From a checkpoint of a small transformer trained on Wikipedia: 6348 steps.
Each number is 500 + 40 x the weight over its row's rms, rounded and kept within 0 to 999. Layers, rows and columns count from 0. Numbers have three digits each. The size before them is the row's rms in percent of the matrix's.

# up: layer 7 MLP up, 3072x768, rms 0.0721, rows 2608-2676, columns 384-479
# down: layer 7 MLP down (transposed), 3072x768, rms 0.0731, rows 2608-2676, columns 384-479
up2608 087:542451459475569508472466505445525548495539490472511544484437550458470490484521465477535489529538415487469524468552514460509537482481597544492538474461520522488456529389501480551579433503553500532479446456558526535522526521485469458507539458488522504562463548521517444428459491563462512503
down2608 090:426453614488527539482547482531463475508421498504456569521516454448539549504504518520520445488566494516479468516464473531547489446436540584500491472440438464563438562593565482524451460538470421556486515485522467541443502454505558413501512549501499530561508436459500531493490427475481518463
up2609 094:644474448458497494518461524532500452495486424451553518423506408444555489489517491482562441485577477518540476516459520447477466545550578403561474453466492542526520503592489489472506477511516541458541482483507533533507533566448495517439527518493537473523519446469532420496511503484460527536
down2609 094:450427500503492542482524488567386400525495449478511490576551520536499475476531490544398491505502450500498456429445427473462439527516469477502509434535476506463520476476478523536513491483566516525525573449508472519530519536516547461537570520445531488478469500389503495435450513453496468503
up2610 103:491450478507475561485525539585513524538536562450485460566588523425514479507562416477534515566462493501473430539487488543495600472523556534493457498510448450462460479539560563487507481457467545491422549423525475464564511393441487508540467508494472530539452425590479422590464441518438512529
down2610 103:466464490543494542470491529534533494412516505447498476482560500485590490540586564480518462442440483486448442535510465529483551419511469506424470382492485460457521474357567511425451546465471478456500529468475514507466481443511502491532497428515522539518480465432503495439464492452538516451
up2611 100:546542497467488493553427513481633510495534514497454525475468537482519528456476504454411506518483505515562475515554519506504487526549529490545540457463446523515429502484569531499434451510483494487532552491543490580452554513502555506502464580507488520483468528538557534456482477446437493518
down2611 099:540449532506554545525467415527548524569483541496498495518467500474493543482455497467540558506489460592526513530542443470513484470512467442489521569504522484395435469418538561514555523545490561527534553542518435521493510480471402509553471493472458531448459472502441537517496520442395512525
up2612 110:488532470524522486540488456502466558516573471450488522478468480486575532589517599503482533495545526564471487451527495506574496592404552442488547498499509474539433556492528444515518533532483454497471465546539574472468448488483473491538556488491462474456478516420491479492437436483544531413
down2612 108:498469519472581484549516445452544500520453531451431476545537562591474492564545495524567553556490514462490525537492497534455474509413471498459529507481451470429420501548543543497528514444512476429502610502540518490469554506494455485511558513473539568470520531529536454475421516518423515530
up2613 107:509554477503489495485468416543453528508495526522513500493432519476522462418503535554503553499494524484480481556574469481378402495424545507470526522476524532550542459508502504481496570482484525476452506425432438486482482508546504426442516487502524469549521487535441441481480472459504508440
down2613 101:482511524424501483512514493520526446500416498531563515548518488499495529554533508502463509535539412512450473499451535462431498489499492461464481527465562447465448438542493522495610526560455544501524519500490474561543480509493471522510520533507491466530505429531512437465503505477489456501
up2614 103:471476478490461541469526497549506625478482595584579559510507489495383465451434514500497455457485543461549490487531488540538530556534485502488481469546463480466501506473518508462465472444482519532472538511509509498479486522529419490446426451539471443487480527465472506488507520468487491514
down2614 101:549516482462444438507483485532456536489464485488474557456515498435480542454435578470579531536499457548518439521517472491518484509416535444489459398544513481540473496567455526518483498480548444488493443432476571514503529477568473406517504508451461540490502546487506573463507485476477445554
up2615 103:535449517507520524497557517479477461531500460541510499558483518545426518461477493563519515501501505489442501432536498511544459526493518599516578516450511500494538503460516551527428571487465451476560509473469544553474435548561519574529517518533454533436481500500488507506470524537547485437
down2615 103:504495536471545547531495475606462511507484495545490530468393497575472564524517531546503547489419459544550573477556523560489517514466528497439475513546574491507454520512552534510521493480515458583470491503441480558485480548537462538504506513519483455490480514425546509490547463514470504480
up2616 102:473518461492525510505569523529524459469581447530489496451469483531515496504436537442495524522517472495479486523522489420425518447546559578397577411494445492533460521509440560449434566507537500545597471530457435438538488523480475468478540552500472554537472534524478509543486481479439439518
down2616 103:498502497485486494516492537565471479501488491482499485558511471504476461511527528484543534540536462488498565605558522513513473566461565474430449491489463475530559503546482532449384506540486522485547464501468449471549489481526457560533508452512450565547538527559454404442555526501524519492
up2617 107:465542500490494525476444530547587562489487488406469472508515442459497547512459456503549525501451516516490421485554487524552474546537497428526534510450516466488526489529573440507506481510518524523521523526462550504531567494545512530439466510519508550424582505493518520448475491536538476501
down2617 106:526469459544429491486419456484552467517549508425481418507531511542447518505481535472481509549551525534518606477463523494496504460509510478542440486442494553526565551469523516495576525520550524560514525536460461599540432459538532487451496539519510535451568485501470454509469509564580445514
up2618 101:553507596515495495542436553490468507545467488527484546409547472517431445547520556494477520473581472546518498494545566571453482491432479452587472541534450484495422459532525486504501546467531438477490457446518474510463506442512504502431384541490483569415469497541522486474459519482515504463
down2618 102:532500503418579501450460518538437508475492521463466510486549456498505470474430428626467456442514486482470429496532465451494496409505543435493544523522445462479494451459545465510566477589556458551497469479426536565465496517506529475544463421480477538474508522517487499562472582458566440508
up2619 085:458498487567500421463519424481546446498417556472501525518535511458510576550549513459491519521515498444500506447472595457516537508491551505571557549434466482425528506506478432487462573424499474569503438429395511464583485470484524511566506566493536496519476472520437540462474488521441526465
down2619 096:417580488491427459477495514519404500558549480528505495547495504409493518507472453515534462543551537503462473483483499517559486503577539430574517524470584535486544484450508503504450514533537559510562521465425506495563499540479534464515517509532545506524513484475504538495517498475439554471
up2620 092:579551533500425501515476495558550492561523489492522466533460539539476498455488583478501570531515454518545511461448601501482514441519444543462537494553530507552542490485545526575442499502549481503480524425442452492533524501590584461476503434533559537467475480486517515501482515483473467527
down2620 093:541456491431538447574483568494403494529496556498528482562522472477418520509498503455440457555471583471442502594454492501538505479485549531520482559503532547474501509524547479474540507573506523500563493531466423529514512517484488468513452491503523469474515462457435527556509506542464507501
up2621 092:572518438450395578472518516454497486538530495469476513465548441458535508514500449610476478478507517454496560488470510475554513512448544453481534488413498463491486462478566493431581510520502481462512400486519508610456595486466518445555591470526492542524545439492466432497531515466420504442
down2621 092:488505577490498489522475569474530475436458519546523541436484495479504494459519464521522466463527511498503559487493452546517536443483429499508530524528494441520487542514466455527470470429498464531486580572481586504490472516528547425479489530483371499526553521503477521453437527499483528464
up2622 095:503485504497531525481460471510542483475481487475505467464501536562457504489443530579512458521491551455525482496478498501514455605544513529513427523517441527527518494554519553441461482533511502473525508471442504528536390536444493518432486537454574443504487527547435502574460570443518491481
down2622 097:569500466466440569482540502472475539564536494516506432529520469553513544475508464525459500510587505534490516452460395494543529514557554567517510503466495398478492433490498538456509478519450460556460445496544493521527513461583483514471465558518537514541480449448564528478440461526469461498
up2623 104:536491519470450545477482449484501500435470554499511472547478527483513461519543528470519498510444505546488510519505469431450474458519429524534459531534485444594384473510439485489523524528441464458514498558523504487552546505493493426542571455453580560485425462487501487490484538491478520492
down2623 104:532439443435479555513428468549554492411507556483486450462540511474466464482465491478491524486499588541612506468476437513501503500436535476431465511440529443495455484502440502503462519465501550434447500558477513483498493542431473440468513464492483508487497477507524489459449550517630497510
up2624 106:541488475480498489483583528551580501476508479497505499484490437545474474565428512524516492520534510529467487462487515508501510575502438506458459454486461556563515451426515499568496512480478517508454566514520578557509472520509492481498486500543459521439505512558494553520518568439553579487
down2624 104:519513479526456510535468512517475484479509491450466522561446594554538571571428561432478444496493457549492602503524534552420445490474487482511542498510441472527518472443498481504523549507544473498499529452564566460466541537472512522527477507560470514479516454573448475476527506491532516484
up2625 094:533580473480469533511479575497503513479593530527476489431503420525545535557460508515516490472533511498463465526505530501450448530539551443514497526499535491498466511501481522430544529421537542468564520594550518547461533521463523500479454553475472472498499466419481500504517478526504434454
down2625 098:541507489423484527505512463470527498540468460526555510480512482502505477486443559460462499497499479459577475485469476505468480583492512379592531487466523584450524514513502528566501454427482505489459481505533512483489568530509479496433498514528479513498424483529516496548466565518435564529
up2626 103:531518590476453486510479539520526470505589513535411514457485526427551461447487484466445536509443537478470499619503530516527514484466493455462489549515481485523532526533512464609486530478497464417540500512550535478535575565456504511476455490439549432471494503473495533543551503545476497540
down2626 083:514546512476565509539382464604524455445519487528511478553492544529480535511528410564534562499542466528456514550515537551484504474501518556557519485533526479501510518491529484507517438461491527462523540444513453484578485519490473478524507493489455513454467312438475508418509485492447513463
up2627 102:466420532568513459486510520444538595521539549519530529449445482502465446473471522493475449540575418510513546524469480495551444489567492570431524491572489451492463491501509515461448515533535489491482559558430433503490480467506516449473486546480534503522541536501502556456527478525494432544
down2627 103:507533578485463516533496455500483493553433463493511532481481564505532565493501553453462559499520529548478514520538535465488562507486449508455562465551543505455493586496558503579506529539470486559525492463507467464507467474488524506516562559497469464540491523542490521492539530556465590543
up2628 106:634514452532503449509535488463511475474471504491457524424481522475491510572478527476440498473505542439544445481521511491487501414501467473513428560465481432416561429552416586473484541561488537572475539469506439470505477511569485518535475461575435503483430486490502485466476448415499515583
down2628 104:518480445435469530608470505505422434516508496484478595490518476472483459506508570501461494474558526549511500537535502489428495411550511547441461495573506478578551532495546529449498550507495440469447516519536495582527458512531509536492505463527525484451462474490499481500548554479490501526
up2629 112:582514486500498514468565443473542545516477483432470517502461551508518485464504482517561481520494508525407583497621496512521501514470437467537488509516538471475490509467479460435520505519484511506416527496521435535478416489535528457550534476474449487455473497474564523459536425510534482513
down2629 109:548457489496502519497477428468541553502514555463561493478572445505488512515483541524467546488534516510520563509542519497450521557444508492440505507476482489494551514453501374450508480490464529441465494512653510541519440501533538420510513507472453496491473487513450515497567554473562468485
up2630 094:536568446559463464531471498531418481518495441561486414448482483548533403551557445491534509490514469515415525479437520483497574466430512522527480537567446593509525503437485534479570517499459464520473503421467551502525484518530448575519554600524523430468470466463502531469522521518496524548
down2630 095:504545506471502453425478464457473434541521473469492492581480502517501462481562523471544472500505547469506512498521417461460459431511585535516568430536573507516532532417511470531521441451513510578500539447454532555476483507469490415494487489602521458492514508416555515496521576517547497502
up2631 090:488457466476484479506578522581507479451519445482468520551498453468509546542434461498517523448486529501518509478488502566492540548385549546488505547502559468506481511477584439524483496466472485404490494522438503476508551487494566500482534525459484500478490535519422495512554506485440494486
down2631 092:520502558509477522471471476480512524431485496479474465535521516533493446502540525492497497478523446507570488494583478512452477472559460535580494473502520526565515485452458498425480504528494491531481464520575481517493492515581477401503485526534390553526519506398511521428491505495517557483
up2632 089:495532527510515453459455461507472523532502482481509565444476494477522467469458524459481498512535553430544522474502602487539492517488437441474504471453462445563536472509540565560526470538544521414450478472477487488428513456530489468386518516535491608483513469521504489494477470525470502486
down2632 099:462507494481453464455508513411470433538488498552473512511475495521495477434504488518519462489487547587483494484520445547514522454446469506460563537453524421375543454522531521548526530485524457487541561535528505500499455533536466517501574530462496500488550497448467444457521472469457603427
up2633 101:487522582571530508518453504478509479554512464485502515468487529529543459553511541518497554532510455523543524494417453546498515476455535477456481521537494542484525477491526486541508557563476531515467436541452587466514440543506495543531506582566541412505496539495557511502552453501494437436
down2633 105:477499575575524532553533585530479450582555498493568564497474571527502509525467569564525463506562467575545459546479425513571571536515458525595597463479446535512495494517544554549448535499481467507541478514486462501511463510504432509526432475473520478511552459498582472452520505406522495464
up2634 106:488516569610513488530516525521490434564551521470534446399497482477494559468456602540515480474483469494555614475459545552495450426515514465485569557538476463491492558460482526511459521433472494490533549556535518512481470544481543504618469517501596478431563523471487518470487552434486501484
down2634 101:511476494539526496570488515483517459531499455477506497475568531534527507499458534534529486407503467420547474505528503503596567462508473476480520578480497543501522522483430415531522517420500512510535476516558523515564446537501557441502487485548538491562467549474428467489531480433535478485
up2635 101:540524463454501565597507459456481568514516556550470529533477538432457477513481523489454460453490515541522446516501543457386400516428594453511488475477498564510524509554521492511488499446507454513532562510475561524509482455520486509507512540480591517483447530498440483466450489465508565584
down2635 100:521464547537516556507457522511524584559494460569523530494446579478559505524517503483582518425444432485499569456490511504485470543577512507515526565557512465490522549522513491487423535497535506445514490566498581531563493446567511497496545453483561559569477491466500522573442513552452557437
up2636 102:478457475562507479500630523472505491475520447463385512518545466513485480502537497477553471475524509503563485485640500504509532561512471429491524446515517421527534502561481536448512596469526454477504517491441502453488462482565543503496493554547497549518407505475523486543503585495556512443
down2636 101:553448544474483509538446535487556459504507498435459551559510481540475522463452508500523475501508420510496502523463503475547495500511499470521525550483505501475530495541565473534547484487478537487525467535446460563459466446565504505470488480579537515519457580486525490456456452465465452501
up2637 102:481484484458530451533444443449453536548454542473526510498515412517536520538498521501500539545464522555469537471518563491526467498480464511545472465477496523501532442500535530521454489515512520490496503451450539456457433569434437527562508439502552463464451527429516485527523570506546482526
down2637 098:528384477528514562468494445586502539500490517439476481501527527436457565479534486369499556532508471602461441504531498577538454452565484476442541487513498468479459472493495498590506578478493581491534551488468502442466469507517497576518444452457595516550472534405472489555456492480536491560
up2638 103:533536518454536527532447531480495512501457527491476520464492489526491550503490550570473537423520440413477449535471450467502508567489486500500428554497456507533527480459566507469463497506491525525537479506503481522529484540476499489460501510538530540407510465512495490438498443438549460469
down2638 102:590575498498574474551462517464507489495483480477514512511447429494477457548543548516494485499496551452502569510490458479473510471562529515536578418511513568556441414517441473497518487442497549542532444508461431483502556431504511434489533477489544527446533520539489533529514527504436487440
up2639 106:487492527551433513538496498534522554488475456507502451468475404504555459532478473449575509546522535543481460482466469435482415602562489508492473561441517466551468599459550506508478494505522561548523541511445561494521458460473507488515589470566473467510576473531474486519532465515534597417
down2639 102:471519511514472446467500473527509494521433433506519512449499456588521452494504491395486552513493500541502489521485477515594457554493470569459508494512428493541553462524501460530507460426449464551501563463493488470451474476568537488499475468472467425510461588547470502450501545485505581489
up2640 103:490542489486512478559558436467546465495457521498464467463452501503536520460442549489549483475502525558518442511513456494451470477539540534526525507517453447510476462607474583514527584501492520447453499516485492457524518462478467507482487498533564616469484549506457493463480587476540521525
down2640 104:514468458458490437450492508527483505530520499400507464530499502498475466461548544479489500464558400514525525465501435526421523563528546554534506458537557568478430462471445464503511499465507491464553439504542479524518493481457504451428477460543497602438573473519472449570508496499541497477
up2641 088:536526416445477521503464541524466517486411524540470499523522497489445494453515481490546502573504558490557439518589481553476465461484546508489483454474401508540474502501497473491532475563477485466480502507452484499470530479472554421478585536477451456474449432473562435463453548490496539472
down2641 089:477430549530466442492472465490536510505483496530515503521498506477463537500568491507516518480507471493548484432409507479546491477492481489514453554570528463476495582486446424501538543460452428461502511489446482513505481510524507566469539480510524416490546542520517503529508480473562467486
up2642 105:509405493452452466495559505472461485426493546578520519529537564446496506560505490541460511513399457458506542531535427521428551519493478494458479474463519499514474453500478469462490511473431545458453509566483395514493489555476526469506495469501496441499477501520495499503497419510505495430
down2642 103:509442490480547478537516476477473532488485499496516529553576562507475498488464534450479447479477496467499431510519473426463459502481516482524480431502461511523479520519517484482476495509518514414558528554546435464444504540508471553427517490437484483570528551437509485507471486460495505576
up2643 105:560404520529510485514517532471596475513464539542571451445554445508462538526436440546498516468516526464510530496542542448449484500467563541511537470490503486491499491523458499503399429460543469476451500546536510567447545435475548424514465522451468520470503553518564471444480610485524572532
down2643 101:491565530513451478503469485501421509481520453516586505435528467452534519514500579528501564480479466509514476566546506482454417512455457437502547487524471509465538542487512429506451412439505505540463447506497380505541513495465500536510456492462465514510443481428522586538552497486528554493
up2644 103:532482540507489538398449534541494460476555517474563494577486522476485477452507524538513505540477487469485527476456525480540460493458464508516558524515554613497533470543559549451476541470499511462579483532489472518521434520565529493495452427456540542549565518463515526448514503550401512458
down2644 107:485507545424492484472566515401549520424446471558445487513468522504554465445468514452501475502532586535467497482484420541475530460390558522505533467512513492488453497495546544475545523484493470532411486537427478537485531527479505484525422571480541513538526459490432547529510472516498494395
up2645 099:608439469539456510496465478468482555432497501465554521514521475474496497573436453512536488550550515477511483471475478440500503492478480478454528506543484541465536478472522430502560487530440448472500489507467529490563550524473467478473486473512413489480502470471460557526464522524506521512
down2645 095:513498445533498527497485595486489472480515447526477559487382519492459499480477583542511495466516475462492479475527553444489420517558506430527490565495571478460501496478463419494591561528488514533439547513574516510465527501469511452475529483497451536513480553472499453537479547423514431528
up2646 094:507545478481567404492556459521523561558519475489528530547507495539545435491487465533528491495540471566486551456526457486451519459485447430456498439503433473489480535487507516478494494512510514499396472491509526432622524519492532404491511483576523457458525478518520590518502478483517456549
down2646 097:586512448447550468540542544474572523480520495466548511511436475534555468492533469471517477472470534452505525513474491502528534519442423544456466488435493501578342503502549485499502503509553457536522472474478540506492448501500501514517510501547563493455521496498504449430405502484518471476
up2647 099:447562454515482493498424618407512509509493561517518517444488586451516554526543473487468529420506500552550499574470574481582456509560555533578497446484525568485552523490515479539524625537551539507467502478473455477493424496487432457483523463502434535492539486437473487474448479529401460544
down2647 094:505472492469480485443461502435453465468542518480483560520482466464579522587524530567560480517444475539534445501450533473528556577484500496496474507448463496525578510513464463500533515510448549481438585493420468499504527500528535488482547480463462531532490603490496487517497508537533484470
up2648 102:479539553425537495506492479576429518575484573560422510484535556496531497568471585552502420491501534540426517527439549547481484453427486524470498553511494483452460547438536500580508532427476507485559516517444486423516486568432454474503454480457554517530456500515472557502478431542512491507
down2648 099:480507466529510506534436501417406461479608526522471520502475522511478550518506499573525421518474522516519538554615473471492536539572492568488535532524482499468503559512462455528490511516514464468532474521528568461524546549472527544499510507483490486403449511468507574536520482562501487462
up2649 100:477450477525477539406494524507478537574515546447487561538526514443572482544543498498512470514497489464422512521522456537523509430527463506547544499538464445461549483534547475400469547531495458587542458533510507494539500517448464508543509464521565506479473410524481522391501452414482538551
down2649 095:560490457435477570468470536508527438554437465492479550559451561454440421497516500492474516566514416543520508503501512552526483454486481478499528502458539437507541547558511451540516484459489424481523439475576466459541489520496569566520432541518498443445524426493570487492483546505479537469
up2650 098:500577443494550454435490463508424524494474454499408491514481410511517503506443470522481500477482571500458426461420481500465461577490425449523486501604428605489504497549487485496482518500495542448456462486519504525408491435544527520494456504530502550469519484516545454470510438579587620520
down2650 096:534542410460608474452499505504481485482547499511478490513535499501505485552560517523462541577412447474489452445545459536476476415513590506454492537496470409500524522498526473492611541491506485439485495490484447521545531450542444548529505463526475475518450473507548561490523487477544493550
up2651 105:469508472636524515553513538414496525471479448519469509514540539448502509507505477476523647501576481523538493468540515461567519467441480555484516519570495533548554530480524463520442417453475533506498525570475508585513492512514418470452544489556517512520497517531463454450529473454464534532
down2651 105:537520578472481516560458562510557490533486535512484590547495482487486561456495520466514543477438484513544522518458495520513511490513516474451512480558485457467442525440580430531501475449426517465499466552523448546447543482565485439574561492482504487454532492519493510512470473527516548529
up2652 087:534519536532538451545494485492567493554542503555492518453476431493438469464531512519497478541473572431528472610530540530617444427495488485470490515468540469491487466507550479490466463522497580490459479530476497470548550484540531488403480484501530457455549568438465483470480464553514500493
down2652 088:483537494476508510545454505460520561426525477528515488576505535522477528529471431496569427446529480575523463543500520455458512560558542557519532514500512454477507575420486514538486486500506524547453513564483560489426482562580472505580483441509498569434505350515531470506457533489512571522
up2653 100:549489475571512475550463478484559517518481489475433483472514507547471467439556472470514466531535506470600565567469541514437566520528499561495526503550490488463520482506468571555514509530515468508496472524496582481455497582455491525523499458475492448440488572513491583524527458520504504412
down2653 085:521507497517509504596418509547489403526530515540525478467487483539518453506455484508522472482466436520542601480531500520434518436548503470555553572485504485549459433537505489599518504488470500506518519485475477551545511514494542512522511458471550562461497456492532483459589464528448497499
up2654 095:533515504527442512525525528498523551553460515456558473470563548397510422483502545474465507458473501538500513494480538507516550571483558471564499516491393504555463504516503515483526498479434441566501416524477471508410520550515507535464464381607455540486506461579478488463476535475523510451
down2654 101:499453454569475532489463548534508492560491609505499516504529467525525502491484563591545465454426438495479488504490583484510530386449525500458550511465490510515433516575509418468545442578471521547513483540507568411471406484602527542513445508546537504419514620515492499446487463478510501450
up2655 099:509488503482493472506468571521566565542490532481507449555461549444541480521463555515518492512450536588508429486498506537492536502501530493513521475449473458447516488457460532455509489547598533532574504408437524548488507542464491498503476567517518517552544479570464488589525519525500528487
down2655 101:494456503485529441503510505472492538518526536475517535498422502506524477517461477509407534443500489451547543506502472470455495471483512481558486490505466469432427473526532490537543529552491524407396492486527527506403471533458547510540558481477547517516507521491496478459549465462596504467
up2656 109:525555536526523514495568507537518515539521527476496481495375483477474510428419527558469497508458458460554591493463517478537549465489537538556455488530488437568469501468567502581473547456482480478502438504516468508523464472492460448484493441566462537499535490483434447447461566493539496566
down2656 101:508522443465503541458488461478509481561465597421476474512518460512514444498491494492444560475490462479485477402508444491521568558480525528451477474494438505455463501473414462482491579460402515486481462503489549573519480498470566440515525492483479502439522500505452533461512594432528460439
up2657 094:498479519525472489496505462534524527524446552548505549540454440499491468538531454525498539444478572503509484463480409481493425525465405545466531473501394561464545521478502507486507528514510533530570529532418510488502532436552445527489491447495556451555557516522458482533486460546479480539
down2657 095:515487478479447481536521503441470473504499406460428394458496504508512469534527515485547520429594519543518473547504458488426496455525419547436493494462529489430544496441462456530547571504439476453507558502559471520433546492401495566532479507427493508575483552506452518472560533478495562473
up2658 095:534510451589536456497500460505537444501514541534531597477516454452552520489500584542575451500483548544488526563470525495483542521493451586524485545413473497507480530526429487514478470488510528585491482462492558455463540450472521555568494481545503484514451489533535491532435500490502467496
down2658 100:528443498455478498505479477517473538552530538442518415550525572576419470468579518461469509520524526484593447513529479530422557513494438452474518534522560435475504463467438568542554423457484527477458521547486513461430516464493499516472533515460534522461569530457446532493562566452548471500
up2659 101:484447475533511495435517475537524499519527481571570527393505551476494495457495473465465457531506511491541527464526509497494540545562499412530489483459510527497590443427527502513546555481480463519493507527516478474555521513553481528517525503542552427512511477520539463513450451551544543491
down2659 099:529489519485526518516488438470477471488555488505441585402557477486490447511500547471541504519558533475516540498499451534538553471471516499526443475474467495458526528506425487511551445517501482442552508516438586464521500573516472495491500476465425553519507426523506428514495484456494489541
up2660 107:501525380461428527411540469559471530488448416462514466460542523474541486446564406473542552466551458478576531488562538466567603521489487484479501519424460550570464491555464507481553462496511482499466431532477510478469530544486530464468464432545552477512435497488486448527454494566479491566
down2660 103:531580528528471474425461517561477505483458482489469456512566451481477510426459474521573471486524452477498555539493475483507487438492497518559506556565494550479446530551472536458532555515473489500491440547543506545507463506494467498523542436547468457487520403553448545424468490486524476525
up2661 100:484475520451493604454499553552541457530489522552511490571491557473482561487539516470511539432521472523492500473563515475502486483507500521522469509501519492526509575556513484527469570525480480442469472548564484462420516504524444437496547462483509468458436566429508475371477427521546397459
down2661 102:450460495503477521551541478452456574480536591504456522500444577453460479496483484420539485507440500483515461510479529569497459515539502529557403513496497525496531547504473471502495618472467487518456530470462500516551498479486530521486498524538551500493508471515468560482529516514532533565
up2662 107:468466542499554494563611517470542521539522576486492534529507501527517461555526494475531487481484493468445548395490540507491571451506534568437557462552515477422491467524475525557505467495572529468469576496490506494520511519496528500482532459568409536551481465555578521454474495483537522534
down2662 104:468479490504514523502581489519539458518536524527518507458468485472463484515490512525486508390490547540547482480440499454507527514589520449471424507499524454517556464521524521546509557504425561446466472521495454480478432481569536518453504444456447519528490517463554443439416483493437433518
up2663 083:456457456462479503562515539457447540530499517471524500469487446521563509520495415495479455511468612462476431515541470510511468486484550519435411472501541528508499494495501488560472498531516525508451503530433554466557476550499492499478548516553559434464489527429547482494483518487501464563
down2663 091:517522457443563496439466497549482433546495505498501503564527495502517539489509466483454526526494335454465530505459490514483491480470526521540537439532531415478482433524545505487503492586503536484508504528537458511556589507515481484536465502445476477518452401439536483447480484526519484451
up2664 104:502440514524483514512459490578502506465509436447546464532469482507469521527478494496536527464544531499467485535447532450448502530489487494463529455470454576487489594580465517459494490533500499477459491506570518484527540483500493488532462502469477548494511514511538452487553501484520463504
down2664 097:505545509521520484512501497535477457481527521486469419509503473518519454468526516429513519496512493529505532438493495450486525409600579432551531509525432507420477508475469507457505526505494532553544482423508513494564534484485452445519514487520546511504437536531450424553514516538492467501
up2665 102:479496502469552434557523511528502545456557552558541429426526587560478494477377459421542515504432475388526477537430514508502508471532509573488498494512493464449442447500507486540510548482522414532429416467566488501417433540515477487499559495523513477481464500504554497463572527480457465533
down2665 102:476531466421536510497511504564466553463572531533497537554460490518529489507541600496522519559520522478563461472550518499541510526437566522462451510479442533437467551447445446465525514453531515479481530516518527515569479477496509528514546554486525549483485459455453469497470450484498451512
up2666 088:460476527512630498482550523532523496545521490528426541485491541407502441522504451435608541532407480544447473503467549491523555490531428504443450486537504535506515544543491497523459482524542505549515535514482532487488539535505457518472487494515517469504498531473484490412464504587482446478
down2666 091:523521543502429471477498513448489561512476476502479447470471463494478511424511485555442498446476551487535551538550509506559494482548525524484481476434525471460496464474495518457481417523452486539501478524479462460499532533546469480553529424493469498478480434492447464549546480517487523538
up2667 105:504495528512543470553565487451489514430468524488488452400477442485568540401543519516518476519540546472489512501527475490487487505503483558424533451442466561533434514505496518454444570480504488391491520606508447512441424417518599457503520585554458517502565492478502503551469470525462528502
down2667 102:495572562424489497469484452533499525529528526528552543471468431447560506458495501595472432486461552457523475555454453453475481516453581584538450542487559538512435476558431475518487439498468478466516501510453428446465571485493515463441532562551452503494480554503525519533445527464512569499
up2668 082:499458447435516517506513477481560488476456477422576550438495493550572487522459491492546518517457511497484529499538448428598604515484493530544508518511537448593584437562544492481455435458500503513464502462477519520490419534517537536577523501550510488500566481484581502570533496540563500422
down2668 089:517470566491503449456441486505470478553495492506447522552466572515438486514538488525526502501522463467480502503524526511498534513500510512536501533504469504469536562453509473437463502526485525416554525496495487543554393516432518515508468492528467446470559549487492504474559555473541513435
up2669 113:488561504490498450429551574418474556547505468462542466414430453527528474538482497536510469486587517544534497449509518488510555457479462567515464480527554544529520474425505484525540523482511495473492510642590454430497530548507552489437409515532497541463500467501488504503436446483515539515
down2669 110:464569468531517513471510515456474513544527444517513509496463474464430502414550540556441496447530559534518567495521517483556552497448515565457437496577577481480511485526508492481551437483480516551431464528503421429538482510506499444501468560500543503490512488528557459547465528521603538465
up2670 100:520545506531470459453542488512461549526529573506548515460417542428538443454473495543506474478518479508528536471492468506463488601517469501487535472549492519546530571464483536479537517549436474493505556487518535465527470537520495501464485480470484486525520424461570500483429548484528477473
down2670 097:486564516477433481572472454526551449529511606479485463501525556460565573515484546550436463500449532542507578559544486560528453491521519474496478473492544527467428512538505500572457472541442471485506459539503501544464486480506501484519471497481515483468478423535527479483471492510519470551
up2671 096:510503530565510426434550476487532518483445500501535556457462544491510519539449497511549556465571484530522496431474576562552443477426481517481516516429493512506485514545511557510528505469470532467485456399507520505525561526515484488459472479511474536481564518488496537467480539500460565489
down2671 095:476464494501466524487486490485507449484483475468479521525437608582494453438479506528512512470514506503513498522477463536497512605489529465539477501524576395494535552412504509466504513540572479586509664543552518506490517502558476486511509508506522512420502513448551487467501502460475429575
up2672 106:506549412550481442486438423499470518503527488544558514497494462494479508504488497518533490545471563429531529519476509486502494473499506583461578478458477547523499428602496581562565528460501520546476500524496538528499448486499485541478557484442572471387540519545470455543514431458466467481
down2672 101:447509512453483523481489494535524451495553547461572513507474481566495554523486521437514485513425514452515499528521483548478603501470458450497479457477466566520522492508548476492472463403506484468534554515452450498467484450441482564445536506554519485486573483542539487534505514433562521461
up2673 106:520589419560377512564499485559532493439484526492551494516471509436439521465526553484510549468476550470514473483474497455500520482504461474506542517492512484546479508448469517449513545453443520432492512502530492486534539452530535549509492488516498484484506488541450472466549411489492402498
down2673 098:544472465490609442485487450504577487504474539569548503502447498571484510450452445511469481560474508437432535523463527508494408526507559451570550484509476539426500397470523508554504497521498459491459494451470534529460501469541565486544513590443502461506485427502533505479514496515549533470
up2674 106:477513593519485527429542499488521522462507415517551524456458499552465532551499529546505476470520576549398445465482575442458500499481570553518477523490569523434456485556506426479491497465422476443463467497443472489445502454541481539518440503457498556526552405538491502401543519560492524512
down2674 104:478508536478578506540472475526476525514506508449477523523522557473507469494418478553507550498490485521459520561524448515527522458512454544493486491457387546541513404525541435491568433504552457548534573546531546520523506475531545464524424530511526509508520533516499558507541547554478555411
up2675 107:497521481473518461471518519528533526487545494403514524573442471438537528509541577497504503475502572502563519557476487584530561478442497510480608449520485498509520541479565510496449520506533462472494520466480509537620505463466476490504514518514572582455478495516535549480402518517464482558
down2675 106:430540479458511530546454511495500481506589500494483490480531500525436470523466518479559472479476491534476505511472480532454516546525446437522474510489507476484353585490503515579515520528454429471522516459495533519541476490462498520510499584457621537529553475589479482432461395503485417548
up2676 101:457504462543468552502511573506499544513545530541542470421501489555441487496562591486557435514540566545504501597540515556438502516484461462520485499523557558554464522454514474498440520531490436524502511518530526487501434562506525505536405527442513455536541538589535533512436410530483501504
down2676 101:480427513531529586543501467453465467528464440469534448491514499505409512486504461505508560522489545492486498557484532477517513419468538464575530586448461533501438449564547523531527450507558467445534464445568545486493510514514498491558485488511489466435494550477502577463475433616534543522